Weights of a small GPT-style language model, trained from scratch on English Wikipedia: 12.3M parameters, no biases in attention or MLP.
Each number is 500 + 50 x the weight over its row's rms, rounded and kept within 0 to 999. Layers, rows and columns count from 0. Numbers have three digits each. The size before them is the row's rms in percent of the matrix's.

# layer 8 MLP down (transposed), 1024x256, rms 0.0682, rows 468-574, columns 0-63
087:535433552486601531452566466481462515499540517407468551430483459461513424515431611508489536522490420440464494514517452455544477468434500474548556489490596505475481552488417490595519454505533511
092:440436481505499476444481504537520514469458457551467508519505471515535554468461574492444460535485549572490498454497428462552540521462550455493506541564515576459419520508548459556432448547437498
103:470544459532375459483538533500428507506427454517511467470511447454440512517482542525534589505472543434481470530466525551429443665505534560475511470537447475543479508471525546424449461525470495
102:509477513490519508420394596539513499457432522499534451520506449490458526495468512507510482556413559456485406517426468568526485501535519471424611520459448538513532469442468392576488462610461508
099:459640420554509440540536589570519482569495484554493387491517487531437449408543543477433419505412493588499448485501558429495604663475503473419566542531507469488510532482447522514609501484572481
093:438465535481513591458572534557478502485580581643423486529511481478424513459521451462474497488478478538544461491563421524499540484486561525412561522495489521350487544499479505451481456470484480
103:498502605484591511426471414554434460473490487548510487426553494557475507484527521581505432520482527450523435506552512476449418458512556504463479420443487515542541437502559499496531458451557457
097:537457505558547537521407484524439510481441486452507455504520572487488484487476478612555393482554578532596599510553473406471484521512494491519503449452434495491552494479483576490515561584479466
105:568545450495532517490593485473454524475543568419567537472542494602517437499558530486574429399499455487519454502443598530506545529449514472547445578487477499601485484540491643485452471557487482
100:504482517528425525525474487430485451523527490566571513487547507490569530498480479548551539587479510482553520493418491439529456532502427483553524489472503401467477525417556485541539570432474452
111:510513436515532381543433410454482432451443391473486468401494475436460421504436513476506432459479479553460439480543490514483433542568446506480431428539447587523527395587553451444466529513472381
100:519418482566574502358495472414430450479503435495472463487507546482434480592486586396511524492402468467612487481529469546513484490596497561640539493478491592496472512488555469589477432377477498
106:491589500546595477593524440530438474481511598467492517517558529495407475498488567470519567496450524498588473453418454477599539461584461578502481495539564396532480528509415524485502449546472497
099:615469483507394451512513459505447529488429480430537625548477501486479372446482410454488478527478525588421476419461539520505638469462494489444568380466516532582488499515532488501463482576425459
102:519483495554475525520508448538377419517573509480509492535437489486498573589472517508471569581483511569497533518533514538522479469550492375474512516482362532575494488393515505522412435370466424
098:478512397523539499481541518564529531525484506464493479543458476543504446513443417558531476503563611472579486560409513446514506487502554531530440481533499546431483526513487550501493502536624527
115:518558552516530554471448535519437492538507529464502420448542468411463572438487507457491489432430442462506647467616552519554526496520468464525475521625490618460486519576452495471565581479419517
113:515496535547443423436493525575514515457504464518460535647474450518556482626571565538544494510462492514491516496494541538445479471530418442522416519573537524546507485442462443542484511432501468
096:511511464458461510476440432478531470476517500515469612470454558526422481508518542523504458485436575506458632485524431566477547596514527476575519435452460524433471439509598506421461445499534531
104:464474455509430536460532458568545440474520526555543488557476543505504571520609572526522526506524494529534504470477481466492530452519493442479420469473578641411505585490526531503465559546572437
099:548500561510534563498551428523545513454512566473537508510436451475473611483533474360464522498504516458502536500436485488479502428404486551500561578560441560526557601499532523424374443532451392
081:459579525419494487460521476429520504576534467484573440546392469462432473536512554521486567515561456467479496537499519508457450530539470557552499585474607480500483552575433510398618509475457560
108:419454580492487485490533521483551471473474475517453499543559506498535567467603487540415528512562483460522452591448553534438399465425489559524433545454577532553557414541532436571502553549473401
106:539508483403529566559462484493536452552591588416596395443456418483523476457541507503493474497455446455508532570466478465377515552534413523511501415502553523536514429591422488470506511471519426
099:469548493534500453566510459434486565486479456530566475501510566468500425519530555441555473442640463471541532539507483435530492427415559523565409439389445486542473518496519457433509499566450586
094:499477481462395488506418489477455631471554503495393531503573478517578558490501480531551463497426591529435478498493480463387589542472513466499523446535578506498550543531524464534551466490582477
105:511591510424526552432500612534491401503503529466534569512457487491537455585529523461615474536424500449483518560546526522573590420548488554523541565510461525406553514465478525475549473526509582
094:420460513473484478409466476460592382590514503474499476414461512505444523427602417566504480539491557513562556514505470461483506479565569486486619573491495499420453528475537529538515587441426443
105:514447529540451482546414462539449521432476398508556560545409507523575459538477503535488545471483480470468491511524516514468513536431514504630553443490476574498464518471513575527530486492488538
108:473405540567494438447480530469513466432532518440457477536434528472464509422581488544554523546382411451522487405497505555418546464556501472502517464560472579540518435469576503545461581408559500
108:531556526555589449462510546539454441483471477524501537444548500382564503436528532487465507524498556500531501568487473459516494564433528462457592479483526523572475537506460548458502528519444534
102:478575539499530447461490530372474528575528542583484454459443497559533532565511480555535432562531576457511451467541401523526436451416528520476593495538517545467628511517533539502513618516615563
113:568513550477516532547476590505531499462468501449467562458413541484407534457487515490469569488506512553418642546561606456529556463543555519501481504520513499554497496465455415505448491473516467
095:540554498507522497582445461446513546439502484525412498415429427498570632551547473546520620462449528504491428460520529498474577553565534481502478542501531562494583491534554500445449531499546459
105:506477481497565469461504437485490477520508484559566537472449595428447455472498411599473474503515453511477611452488564458515562462510514436512466452395416470447534423491473499521473523499479588
104:514478488457593566403449479518490502466413510488475516477460502516432509511562459532442452449523537519503609591537486600504503527455553489483568504458486585456514561537471464494582472529479483
105:503563492485519612538468408579495460440509570383579552390484416458537536456470432549573543490466529507478498510520549424417405442512615445414576490462506435531430476450557474519572481513485440
100:410468463637428492417498584513515542456475545469472466521571533518511504548454463449498555412469503572405544475417548541550436549586409447568414554567482518519484500462403530415561503536502389
095:509525414564499442573579462462564456546561552401489396467455503406534500486410519532570477427512445460603574526460609482486511449441552410547569483424498575423525582563436417532514537534542493
104:523434477532426477562424505600490452572521497478499599451543475518517544560471474561558481568539507587464453592460431549491583575588594576605459457448508472496487477459497470562573535460544493
108:445555471480398519505456500568437542590444497501482553513441518577570543489495510580438463563579482438500585532539391546490600455498497518557443457554553500523551588472409496506481460551549490
102:514519462503600484541419501508516475461591509444517440475574408482475446469575446575497534463454565500445470523496501543540454429487545495513519512507524483542465495521469507459551378428532512
086:557515478505484571513561473381582522511537520419508538504456412486497531476524509516521522520490507520494506484466554406501522584482390411569535451504576462490522469488516549466583435492535493
106:533417537549489547574486443425541466513572481448491529511387460465524507521548492390508571497622525620439511505558531509520451506470483512518487417503578484529500487595538493473415484511416414
098:550602546551384508555443474550553474461526536487554488442506499588471463533564495447408467453460529494433534474472537520455524415426484426525459542472464465562552593532435481400374513417502516
105:552526470487446474512490464475467449520504492481439529444395571463644514446525510479433487515429545585517449485434456476558437506502500461533573437470459471472400409535490550486466511440448485
104:520526465521520445459535581506401567430495538552501548424473487481492565542421495473489377437547574463526512510585528561532491482500476518513459407477409536422462491415474504475583484471499494
091:456440480575451467487539422590524493447540566468507470414515460549430543546400577534511512326436507508574462528529532493485572423554527525610498497433482556497498506496502486453468506532484542
105:482434423528421496482463487460541423428538526431544501441483580482540515491490437461543483435501536505449468516537502506460510540424468488568449518560476535493442508529514514485470597484515479
111:487496435454525468413542493483502622467448445420466466485532529530518481541526506518504512473534433546400519482518450474449496448458440545558489507482502555496558519421407497506522514449512415
106:423529482496429536442482527379540555528474555481531500602421577478565511477512525449477550528506416619480546443567537466493491535438408550551489486443644593499468499464470480548463565458486513
094:504475509458563508440457583511496568540566564541502419491413540468548522471429468495517515438519505497456602519469460556456494481475477494502400456502534400472547483463476556466535478483485467
100:593454496451524535401428577547452500495545444482484478506481501559550500548538465556466483470442387466524498447503399446481528461501588565535502450478519393514476530530557402503525496518511552
097:496577427567516467544512491428640499450560550444613446576507505534505367496543502409470489539477478490549484640540474490517557539498545465599517497444416515560539490373610634521520539456495561
091:616488458502576518440455516468546538472492535537505543474609457496447512528414579559443552479419420489536595537495514457527557553492487501514533570539536591566478466524444542545538580419466535
098:590472450513561479511526583536508457464491541508452496495494488475467529515524495542570496377386498468541555564511416496568413643530463589463580486559611464529449498541549506522506564525471360
105:423443472499593581473495504604484562548389580553525502503487518498525501493598492568532494471418660452475437452521479562493424483578538541504445426468468383467431511484486555516578530545460492
094:474473482550456519541455423511559505582495447501513545508555521518484457519510378433478491516565549471517453546474433476536417482466580546431519489429459590504548551559544533504560491487577518
110:476532568534542516494460524509501510572496528493468392468508470520489546574502556503478451467498493542515495484471482550579508483556446550535454516449567458445497446457488477498504563575505448
091:501483522533464575525494501511591477603480547519430563521524437567482511537533497524592522535512560513492505528439508524564561433595473584490476511534426488460504500541452536480491476523552498
100:501510435431511547540476549486453497483471563444545551458466440452528480369537473507442419493458573545549468582529481592505474460439487499632572481497392557542409466466562517510463559612454502
103:553594571493560508481496489557501468444507408560540545500535516497527635471576510533526443489549493565470486376434464506508536459453466494564561469504526521448420562419464484513504533550538528
096:571598474525509503497544422488478515436555575510494457536384510392509409450528510525415511479461467483520575495430524407491575440528542509496508536514365528454508494456488469490561413510530477
095:506494430474458393498520497505546488556373535498483509486524497480552434499484561461547439492519460536457462514549525520496513573564553578565502498496493510483582546482508465523527497419467531
113:516523458454497441526535496470427537424454434543407450576570526395524442510556488451526509391538521492521445450439476448491420532511559492499510453392400513473583530579535459555620545401543597
104:546495515547460598484461576492518498528513501482462532498510470524562536498478436526465417478548491435495540502465548500424659543446421511495403525629515502492481487412462551510555584472520487
106:476487499428576535519507451499481469520552576512566476562517529538554383496492443477533522428586437447498532510421542526514425434449532509515471462478616597541544558510436434536485546473492544
110:535479476393606479478465548496523409425455529550475503396500451524519527488475560584564484475452501561507299458468557525453489511483501551486564513573423464491528546467446571519502484563459562
105:457605498474475552521508531604510530518590504478512512493559482519531549456490441535556514519532546514522562434496395577435421370565508494482494437509389458512483465466477534505492531567470434
093:496454474465436431568468474466551465570510450497495469451426369577577520515466446591578430515528483537473567567394568542466482489443487510503507460463514542400526492551531404550448530522492499
094:421537477490454428557603501480418451491472495466467486524466462543478477508372583466545534478529527432511486467520516390563561493395402512557459456504454571505531486450475488560539426559458562
145:537522512447471479534473505582486498503533435468552565532532551517458448523576470447503467480437473526472527499444440448421566503500522480559427445521458466575502494492515465576483475576459485
093:423469506547537461414568514460533485579503508536523413478469487549475550539507522483553468554438456494529500591466492410505509550470488492480498454472570355467468500537425516545636586453444514
097:539543529486563449523563443450485446450446512513501511544558495510567489542461492461520512462513432555550527463455541542519592512398561533516492518510559458532532481547427539377582493490502481
098:445394466440515518482569468493413506516453479490440445533568485485626513508455523445540476546547508582471554452515511418561476555402479493577575498541576454486530413517426527565557535400497504
103:493442542476418418511586427470496423576395599540385534569497507526518485533516479598483566502458500479495506528504395474487533485475482506545527561466553533558459521509449484510517564454460503
094:495533499573520365476473458482484523485595508512470475487487452535550487560485517586546497478418582494542492536398554478483524443496530438457510482487379542484496476496486525481545555587438495
087:466435464608492468438492519476492486568533495521543367534454448509505489503428431595564446450475527448449469598429492544434473477536516515535496537483553485442534483550485477432614510455442465
107:625612493525465461462419565518410540486553470473544526506519548521457423440470489443409451639429513532499461567483459516515533473458472520571506494501548415548454451358452592471546501593571444
102:516488579478460518520501469446453514476451573420630481565441426499497403402608493446477441514522530518519522520503505542566532607467473530556457574504534485541552407466532530471482488492546499
104:558462507480453449418596481429452435517429471497563512563490464489485451456574468465571421461485513459432487466500494429605448500572542489500580541519479534519512505579516499506487406436531480
096:568477607474466449491518621498624459478475544462453484425556468474555524545463541501497560480532578488459511480537517512526517487443573569437388558470544429456499430415580500578649498489426582
102:556587530550465483503490497531494465546585452511457474607540558510466398517447496570496447458587511441443536462480526454540587442470482521555433523458408534532462486537409484442504452463448551
084:546515522671484494604537477525539568537477459484598454516445512453522547533590470522543483485510537403526546534543654589514417504475509418482504454427536445420517484480483452496499448544452440
091:480429514485473485391481475423592493476508565457438472508580433526571557468473550491471505479467523482448448538484475545453554543355452528547518500486468485392523521525506504585432428494591466
110:420475518439438540588411410499552465478459603556513489485486576436497534682516502464489515515576451487537520493522542516487459496507452471449529470478394498599534472514469546490508518478544604
089:519442506570476465537380532508444471478626473597566467472542422550523546445468438473440520536513531422499488421492479484574493439511525444481547501499518508455494503494488470456417492499479451
097:538450458532569548599517518455461533452521545545425499430520525512442530492386498442529429489525488527611482517595511511568442511564472533509455511441553400491555496469511548511539458480487437
093:539483511523526600571442401480516393534475488473442504406560530517499604495525531529492516453463400439592576579463594522373423500507566433509468509502500510511551477595409522534523489552450568
106:556508517522410506556467490534523514497453577547474582455580504509508542541471485566584440506539541505489610574472439543441432499523576516438437482445392480504564498544556552534422525519593497
095:541549457497536495563591532477502454487623585500530475451494459483486385447458514439348527542503463624497469529438434553369467522489543508390456538488500547480449462406476452414520510342437591
091:447547590500532552523497562500443391520531462469518504459419507462493463439522422475428558404567481522470462564463531468519534455520557525434504455561557572566389519506438553530532442518445535
090:506496526569529468537512521496465530524514524509576431487586617524478563442498475495481505569471555489512523467494471408461544542431451573440450505504530460531506442531525453442457481512576501
098:487468471489561604627600438419482450467648514523492489501390511481628451438595498555438513481417426499488504526492493528497449516495504400502561521532549548480432593520504563445528516623542419
105:486653495563451402414491500409405605401527569560512588542473543425463483463484460469540476487445577520452518592525418463511488590433544473477487517575525529405503524465450518512545516428509572
104:440558511494500491462473562524506536456512540483585490419491583506508501479548617469483446494397535467547482407460548511406508451500429512556516492445578561527504505390552476555451479474568413
095:423439461457555503446460690496464464502504517537536444506449489506490475525492499467523482520458503583612467547574495511534496468461548554478561510507427503537451539458485464570536502538636589
098:458542532561568415409437458496472441521456515470483571475457412497544499458453495492491618384492489570604548497526432541467466504405447494478554550571567493553540505466502483502515502531492404
101:471586465520507412479535490469418489500516454495484445495506517432489520517417554418496549481543483562497475503532446472466445495446512510460515538537416544462446518505564491576493438543414537
098:481541521510491560404463489479523468535486488533424463541596386485416562485441478484506477513575561460473584544567456471438451465510463479523461503432627522464434484499561528518498461547462493
091:481527556527418369610557535489498484517500567542539508440466414483521568515426540546537461496457557544482469570520500470456473475422496447516500578516600553571469439589546489453478509459515531
105:567474524575458537508530429632465487513540487504545428509490508476584490532522505486530521601545508504503536504493489414412494550558533505547524496420502544518566460526488500451563521478518430
100:559411496474563528494482520434533581448502680479531503569554525501498492535548542510500492449457487509468415563402460485463556526474464580533508527537438502473552532522434479425419515531452459
087:440470471472515446373504551455531491484478543522555520423418432453500498517439411436589483504556488548508558502517563480420484433490487588520529503528479468490451557461530499443488557523574457
113:517407466465528394565417461475681410455501551509539512546432500588489570516477506483499488485480531585571577481573491457481453462476522613470492503450558425531569452385438441537474506473503512
099:483453438488512464507506538510504432430562625569614488540574480559563564437467409504541545557496438576510477437548527404464478505529542466522499548453394561470434575476535508493494516632528426
105:450478479387556476481563515510460525540496470577401490581553494591491416619473539573495413417554482493470532587444435588499522464460481461518603531475505486477541481483448447553416527465412549
# layer 8 MLP up, 1024x256, rms 0.133, rows 469-575, columns 0-63
095:511487565450551552451431451467508538507505466517481424504499538443571536498566389555541512655436423438477578576455560490493480601558527429428537478530452452498467542576490479445465570542484547
105:540551492550466501480481502609499457557463519502461568447576527529501484443456473491575538495464583413516479419476475494529473515436487461478505493490485452490523502509433595446496386337446517
101:568453488450538496439476542536578512445477461504576568486498603444476453482447634503422489552380491534519507506565466539533518491465513488502503514535460579493466507462513444455498571498429521
102:440470417460604535474547468545617437447497427550551463583426430481397537388502583452543599490543539493532542481515481514446509493543514408431552487512471468551528506577543440599539404465513509
090:443514585390490416416549498583472462487615522513525582492404479531506444598542586483508382419500503507520480479569511457566447575502465464522466528398507495490522555473560502513494485555542524
109:494563594484483551459454530469572482399495427549467504486525564500406454444553534484442481496516435589457474421496464553524450465487501482544406540461472543571546543424513394501463531521531450
098:552446578519552461494436491406520461494545436426518483541470565460443393497551478569563516516455431537484448511487476513452551496561512534475430468539473527480510482440427447461559452489460484
110:485492437470505432545542498443490589466526490556503556458480525510476465520374497484512490442515510446443568533487460499491501492535436441456467463448512476489461564483417532490418581389357487
099:525457479526490485484553541524492571526566374483445559535469370382499447555512523533421559454474422428536552498478508488450457531496538447439531456465495529537575523533493456568529439465460411
110:478443402536543586503501448435456486373443438448505490488523530435432454479390546461572391500489463531487521483589506518462521399497496507545380493503446579535508481567493519502447510566551391
100:436427376429461448493468449565473468426451502430431456521577560448485472529528473525542500508523419503462506430460512498478426461490427548505468366551454519545484504460510507487488465495499570
103:534418413523538513521425502558510535511560480450469446512446431522500489457506523511447628472474475560528504509466432365536482573451480560541497530529539513487502452564440558469563636451503470
098:429485548506429519455470485607455517542536473519471565566504481533466562507514467451611494568465535466522397560502513477491499502499522510510494461462429436571497448483546474528488484487476453
103:543554487384548486453523522602446508445609512507566493464530402491535514469458561520471479574490502526470440463533574406512384499558520544487501506456465461497555495501585479491459480454536564
102:472523442482472572538488486509592520582519453547445524454432547402539466550538545538446577492508542572457491435428394452534460519501530495491508583501457609476545433536462556415459522502471483
109:510535532566433497463485446498407633518580525510575468462555447544509470507558518471414540417420433490436492458511483533548531508582521535422534462563564500475461609446496492481538521507420429
109:454529414554528426591504461509483466471578496537504467455608597412471529460559463492477498532472475460496459471543506475521572471489557491484454515475505550524547618474459511524453528366572536
098:425430429559545537522413461501542514481535449426517497414546512452430512466487610532462484488427546546510579499598519501499583482602510495543572418455450456451535597536488501486511651440446480
095:553471430407506551438557535467543475550600478556449569492446490477502486565487515499413492456480466479492479539543461501505542484559462390511552589556457493538459490499524513419578570547538498
097:527409524502465490456505559481437530512486486488540603502472487458484357519479453493440488402470432493503471477479457538571504453544496491540495524419440504397480517526565476502492479515488442
095:491472478570475445529547514518516488444490578438495576459535516465588534410386454434453512409446510554518522659533543490473487461555473488491437527501424444504484500501524419509460467483465482
103:474507470517449528614503522456483549458503487610492461462491438496586529493508547493435466507529519545476438422537617396548417477468454499574511511441547481551443437517510531520561528508552471
106:451485505488516569465413456485511484526521506463447522597477370502574518450519485511522535402523419576539513488457521529454417496499382531463421430494533546484555482519519547512410551509510435
101:498506513563478437527485496509510461510581466527514509514557424464448434478526483568603458486422476569527513599420401467521534584554540513465465433519456479563510447554462496356445537480467583
098:462416422455528554501522486470487535449497538506480571547504526558514523455565441584431441471499506511592506438592514442447464525474464502528493514535432553492555561521475590547482621543445490
102:576478470540518508502398543454521516566536536455447516562579488531457466432395430488483461549496420493425562532574445421548524421591425555590457461456529529509502513472556515484566533433557479
097:399429483545523506410476484446540583583521540506419488491536449515478518408525476503494606469418467465503495490473487419577597502420443484429471393510538520506542495440599336498537467445510456
104:480441494492495495491517473583531508502666475487617531495577362478476481539493478481446513567554464532525458454471511488526519525531511557473561526440595451440529522444406432448538520511579578
107:530439421484533466526533517477433546373470566437563481489474531508498545496446469467431635594538377429495445513421449477474482497508402496473528443578422406543493489572556522596449522525542462
099:452497610395466477537612618484527508390475472469440459541519529495513522590555484475431484564519465499517467520461425516460469472531513424503467507437491527556543519522459511418495513466554452
098:514460532518490525604497514517537466527537447524535455515548497538431462509525599469510479476511481549547488505503510454521385484483482429474409511480553478554473408479516573416484572492474510
106:440450539486394584509429553467495455491516558490444458485547490519455520569503464428484495501467493480450602559590487485518461536543435534535522522570383456481544626457472442518491532547467398
104:503554480518542491499518587487563631569426532432479512576468526529576466461484474529523550365516496506559478378449470522543496508530485420480516535569424572477523591495553494538551582493443587
106:526507556447453540541522492511459488514526483487460440468510520470413470357557480557622490496419573492571510484560368449444448540501516458509484528485453492293528471471445472580468470475449578
102:542512474511498495449524401477534527503420408442548456435517440537509485494551517505437484513429457556551438524489504420485422498566450470500492420494468571522393560441539362401567514509487516
111:528520478443478485424382543535552504536463429510521497460540519477498434468481516531551475438562582507518528417619538479492450476579446543424599494472447517526478439436565517497436536465444506
097:471574532495449438500358496486450457441463507465415539494673498536505522485515526553480483470491461594517505510435561541431606604537483517506446572541517454573461469437474501480503489491585437
100:385515522452453401547448501472445443462559541457463594438563515557488567498518536526484584502557483522554467409600480481503456525517486514554617437458497527466535655618519520405554583542482461
108:494471432426533546552530433481423455523555514503523438550489503475477478500518480541562411500510447509440585567444492540576581544632507570476503435402415474383437428483439567505410534466495457
105:512372565541500367484396490522390505587491406443400485494518480488533511456460567510473492445570532470520571459482468555484539510549516505502494480464518452465501506536591547411571582504495462
102:501532472518506428513471482508548544430518451470500543402545476481411478502374572578490555472380488509509486566479414446560537523497444508540501539547437476400521509417493476474371455524521418
094:443502425550573567450405480500469533586437463510515612504534472454404477487428431585473455492454477496528479484490457512464498504479527424592492547451477499482543585603550573511480607455447508
106:413474541535477533481576486549523472453557442551505415426485528502439456489487614537490549516504488494542507414539404445427546410509592502600481421441475378501495546502490487501446495470500462
097:451498574427521532574458459457464466556499388432467544524560430491537382508480467590507466417557460523505500522571526425594522593494488529505476374537522490519470560439500556480515536428527544
101:549411483531481560557514521514426499528583423474535465498419651509539551442481502536516491523493533541481586560494564534454488643608453496548399497434462525514508471405516480439573475562483399
107:488493468482482479481530549500474566500481473516493417514501541500389477529451498438432468418542497452572402468533389427586526520440536530429494447519480468422428529470463474471540451493625487
094:572600476480439508531494540428498507574522511581525551535409427432527525540521596436518490483531457478536427496426376528576544583472475466481566605531516524526526477570553508573417444382485466
104:475551407404395471491539505512496445421575427506521477548475435510414451475580472588549485498479544469532478456490545627555498536551544426514493570482449451395437526613540518509413553462448494
105:484521411495572523499472512460522465493429525453516463396569518501482473506445482495482394450392552518485467492446394587480572495466449479498498569483387539477503481454514484471516558508460518
108:560447518538511521632399437534564546544484541442501459539453532516476506472456477566590464449531462525467348481488497453460529461428425518477569426562416476545560504534549524512551487486532512
097:517516526478560544422382527508525518397640598470584471520508477522416540536521477515406457513535493515522543494474432408409465497528514445508389491530498495502442473491537435550502513476517517
098:493472468440575608454447501518406485470496490440502478521515463515513478560524568497435517519463510532467453476502415621596456478439535393421525492467542434537413449506600519540468515436398467
094:478497516483428470457470574548541505541500509429490440582465592515510467495481592504452427465501408507416536508516628565535562508525463403580513512411467387469452490487552501554534514451433467
096:578443401489384506497522495420550478494499522526417402505552557556487460513454507499455483507568440465535440502554410508464399511525423560590471483633499515464454507500438471457599393514521439
102:532453478475602432506478466517478449420475499511489505545486513509435466429547516530451504505490522472501590534531450433603505540431482481522478494408552559508525521644528561479507519477482506
099:485389411529487526527427484440569433494536479554491516532477459592478465500547571478421464529418481524480497492593496519429507514441459368536513498473530523449584452539440594432534453475566421
095:459516508606485427515467510465471485532508503642523484431469552465503508464595467493476517451580539458544505518454534562397481498507519528427481476484372480469477596531491492505514607617464435
103:451376446538560548501554445546522467540416517440536431488565492527492539456450488509513487512466484497478625471471459485597527430523509472579506451454573506566515501408543532463468502448485517
095:529447462426460505507555522552503549507550476510462440481471545508458489520566534529549454514413501515487538594547468487490527593485414560490475488529417475424519505468491517518525542503491495
097:481520519501507486452510482491540438503504533413557527530556487533466565542444606527628609410503513512515491454482487482498548536518511512513570532511460537530467547480548501525510495499540483
098:364574584433500483461498431544540545536505504459496510519540463492556531410484529532555640547583420527547473460481489506486439452411545490532467441490442393485498517579499421422553476565527477
095:585451499503432536454557501522533520462563629437542479526425456467513477592574498584511529481442530436471484526449400457440476553614576521575430511524522471418434458465464480521530503504599465
091:433539511536492519439504517506501451506530533499517470483559499468516501515580470495396528533486504527396501411664477542521424532510526506517432436454531460532497546471460511498467483490574496
105:545518455426467577485503542481418486574515522539459520459476509444392522585448483472522542496497423485520470553522419450578508565602499413532556519476569449427527474573507415536590491519568500
100:456576395561492536582570464436486501528544534416466537517470535510397414492469416589491487547462511541547604514425542413523542523543457550441421494541555537453436548443472536443529501508469451
102:515509468493501537537428501540519524471505413484568534560456501565618539561462580423464456423494505484498460507493507498517555521524580468558556498509551571451524547482550513495525549453535462
106:523521543458654550436502519518405578497495454498439383480488471465459408533467487519562478443572517483449428550449553551492534594566574498458510531511414497494565460478471480575450504484504476
106:450470473565562494486473589489471429574520497463518492514534549511514486568466430537479546420518549476424542462526522550338496448536565464450466499548503427586482516550608454549552570518498481
092:508501524428528547551486554527420543490481486447590561455549490475548456570542416485513467497479528522475533510548529510499460488491493509460490524496445527495359452446449548420538636458566447
097:480473557476565523453474544434503456540463523464487386496488464475575467463482532554454549539373497412460489504452513414508555536425500471437390532490445414604505584451585561549463562541482532
133:553500528434492499495497430545542539443501520431576558518539518532484437485565481478471561500574404559476462573449463481492447503510514478584482478548427456608530534503509542525455534528433464
091:509638483455461416497319443464504466627493439452480513516502436481475494535456458470473453487519452599462493487532474563530592436512493430557565530537538547589393432576534535482482466513504489
093:548479485395500502586486496504521490569488516484533594477440497550529500453486551371482500480478406546494536489538469606508566414479412442454472507551435522473510423467533559416497492514520521
094:579544460469484504526399532520480456530513515416499594505637491576525500444570540506490544538511465504516563558473626480458504506396535404497462487470540439531536523452460460472466563503536502
094:451483506381503526471553534466486472515504469524533532503496510478523495472528523396378511521449564533475478514534478611467408484442509462492458501531495478520448592508468529525479495404457524
095:559478457513504505526413563515537469539563524646472521487484529518505554517480539634453459575498504395522474418531518457486489512554480566524401478477532515510391533617449487574433518546535518
090:494501532483570546420498501495551418582520490573564535488454465502523493450464454526593464583537563604528544423473522582460537540445544486434537421537473477546510473491582534492542532442611533
106:519554482473479465539522555528531462497390534473539523481521539491520530541590583438443539489542558502555468478466460425508471539614472490546479484460466552606456469467528447519548547466490531
102:447579515482511550417585558535562465413523566480493401537526545507524625474526549467510461577502500451507574497531581533558467559533500556502490509554475497400557546471568614490440429435489470
101:479541498548519531521453447467526490500553550430562621516536523523521431445520505481517462384461551452427457525559556522470442595516520445508458498496444458467463536507496388476415569475471459
099:396550425496454565503397498440520589575499471575514449442526512491483619439505480491445533543512508520439598556650509593419588442509467489523508589522493525486520440557473502472518500477417466
099:409573492512494420463473505463574463476506505465463448552458422522391497488390452457411484539521494529419484477461557515481483495442531462412549579456479495494458549587518486551545507418492568
086:484535530471563461479479536571462484483543547511515496385504514520465546515471478536570466537399574596409441446427528456516500454518406522533410453611499595536392443652479568511462512427462525
092:438460492471559503599543539440419525467449548437526519505527576494435596502477459491610483552498572491517412449503453493603500586438557482502449507508510458453528598472445468451461480522577404
105:511511477516437544443553549460356483580507623518575504475458547493494367466450518560534396446574462517575507515474490437492611491557471539443521490517496402490544512521470463495448562503483494
091:509450485460411569470529500506470463529405558486493475437484515538477523456429579473587413506369545477350463511400516528482502405444457447486437527482490479488532448536511480510484515523531521
099:498475624518527488529549463529605413494490444442419598513539441530481539533511453493523469519502628424513503505544512483438493536536512525474504508508396537577386459537559451427508489552575531
096:423514466495438489534429457508537537496463379527425469521505529506486579399433524531518457483455543587462429460480517585390495487462485407408459462486542486477536490484479537526446500529427579
108:379578473504410510562503455532547465436466585521540474541512542449565536424431453533537430495528530538491437537398472380498438533568517484454492479589512486579447500510487539521537553523466455
101:471524584532499517501534528566595520489501620526458532543405508526547561499501500542464490567513519510489507524438452599495606572481425511434454479522499552556499574480463450443546552508448573
101:429578510493529499443449517484492484536560512470551556475469494478587451544415429546539545506495450484493453470506551524600447490432489530394469450532453477494452510503516526488530429455515547
095:521446541459539528435506497509535532527470557390540550576446520489491522521491492594523454529502533486475482544508385539533516426503450499548536513499357455520456467523494492493511476504564491
098:466452531466522505468505517558459506421561508535478543545531520517485450510596570491583439451416546540439508497512566443537529529493471495547454494506497483383537473463509493507519464527512459
112:442437477453421429404579624495507567469492479468529533590506534446444444482493450490563508515520500375509481418491369395566582511493490517513481533547454545533537466488535499526522477408517504
105:483603617435539537507553531544461598355527497465503415453483567553521505499508566476551539524446552528455484538459485628491454496561524460531459495495510472576476516505488478482477481524513456
094:481504472510479444477469464570489463547445545592511367493457468528485478550583556456504542629480442555533504486570613471427459540456408526505480490532460386524489623481458515385513422488498552
093:488452432461515567488477438557414507462490483484527469542562504443498459403481516428522489382572458557431546474468497408472549482448484528511459499477525524594486513551573529524519444556521371
095:524579584487505543628509541611488398573420555525441435529622487470519457533558395477491497528562542519515503482552541451459574540481520413575454469502492479512528463507528579511542513567556416
099:427502467520575523459412648480512511529471422522572522475508469511367421529443554536497477516607487501577511477571533468510445469463510532583490482528437546459537548466498489440519467485509558
097:481392528528586601529443468470471470468481523415540494497462474521550439496537541569470498445497497547504493510457526560576597487506432534415484533498515403432461571453467399507414543488438504
102:479542514496398530465541538474521505534487502451498469532519537470573479470540523453417468597437524565498518534488523516521616450515490447490529475459577542521439502420507559520540603410499460
097:521470555390476536464577483525405565451559517468406516532486342423513477516504496538527471570454610580449508504551488447583517499559458468502532470433500456497556441560447555545444608547500485
095:556491493505579503506411561468486465551499500536538470500424469434536510492517551524437426620455420488540516451530387562450525457470456493497390518451407501563527531560442525387451478477513463
111:496412548452446519498516533403527511411468525419482407451466558546450507444513595530446443449443531499482568427478496441501411623453500540516476467543467429524573524470415422533503465561473481
097:452522453367505548519439531465479455514507506418481509487473452472475501520482423522471461523499526464392540493348525533527427517479464499515489538483515530498461515437535427479455563464546500
103:442536475452486595430468494491542494466483523477490498450661519517408432539521507497546444491475539517587481450485539446409486514437612424502482533453433535373473522465473545523471485516448433
104:505550498450513502520490455521456550485476516466500558598491538460561365423491443419493553518466507497554501449479561579570554463469469511426488349515526516513463538435426532540410439464493501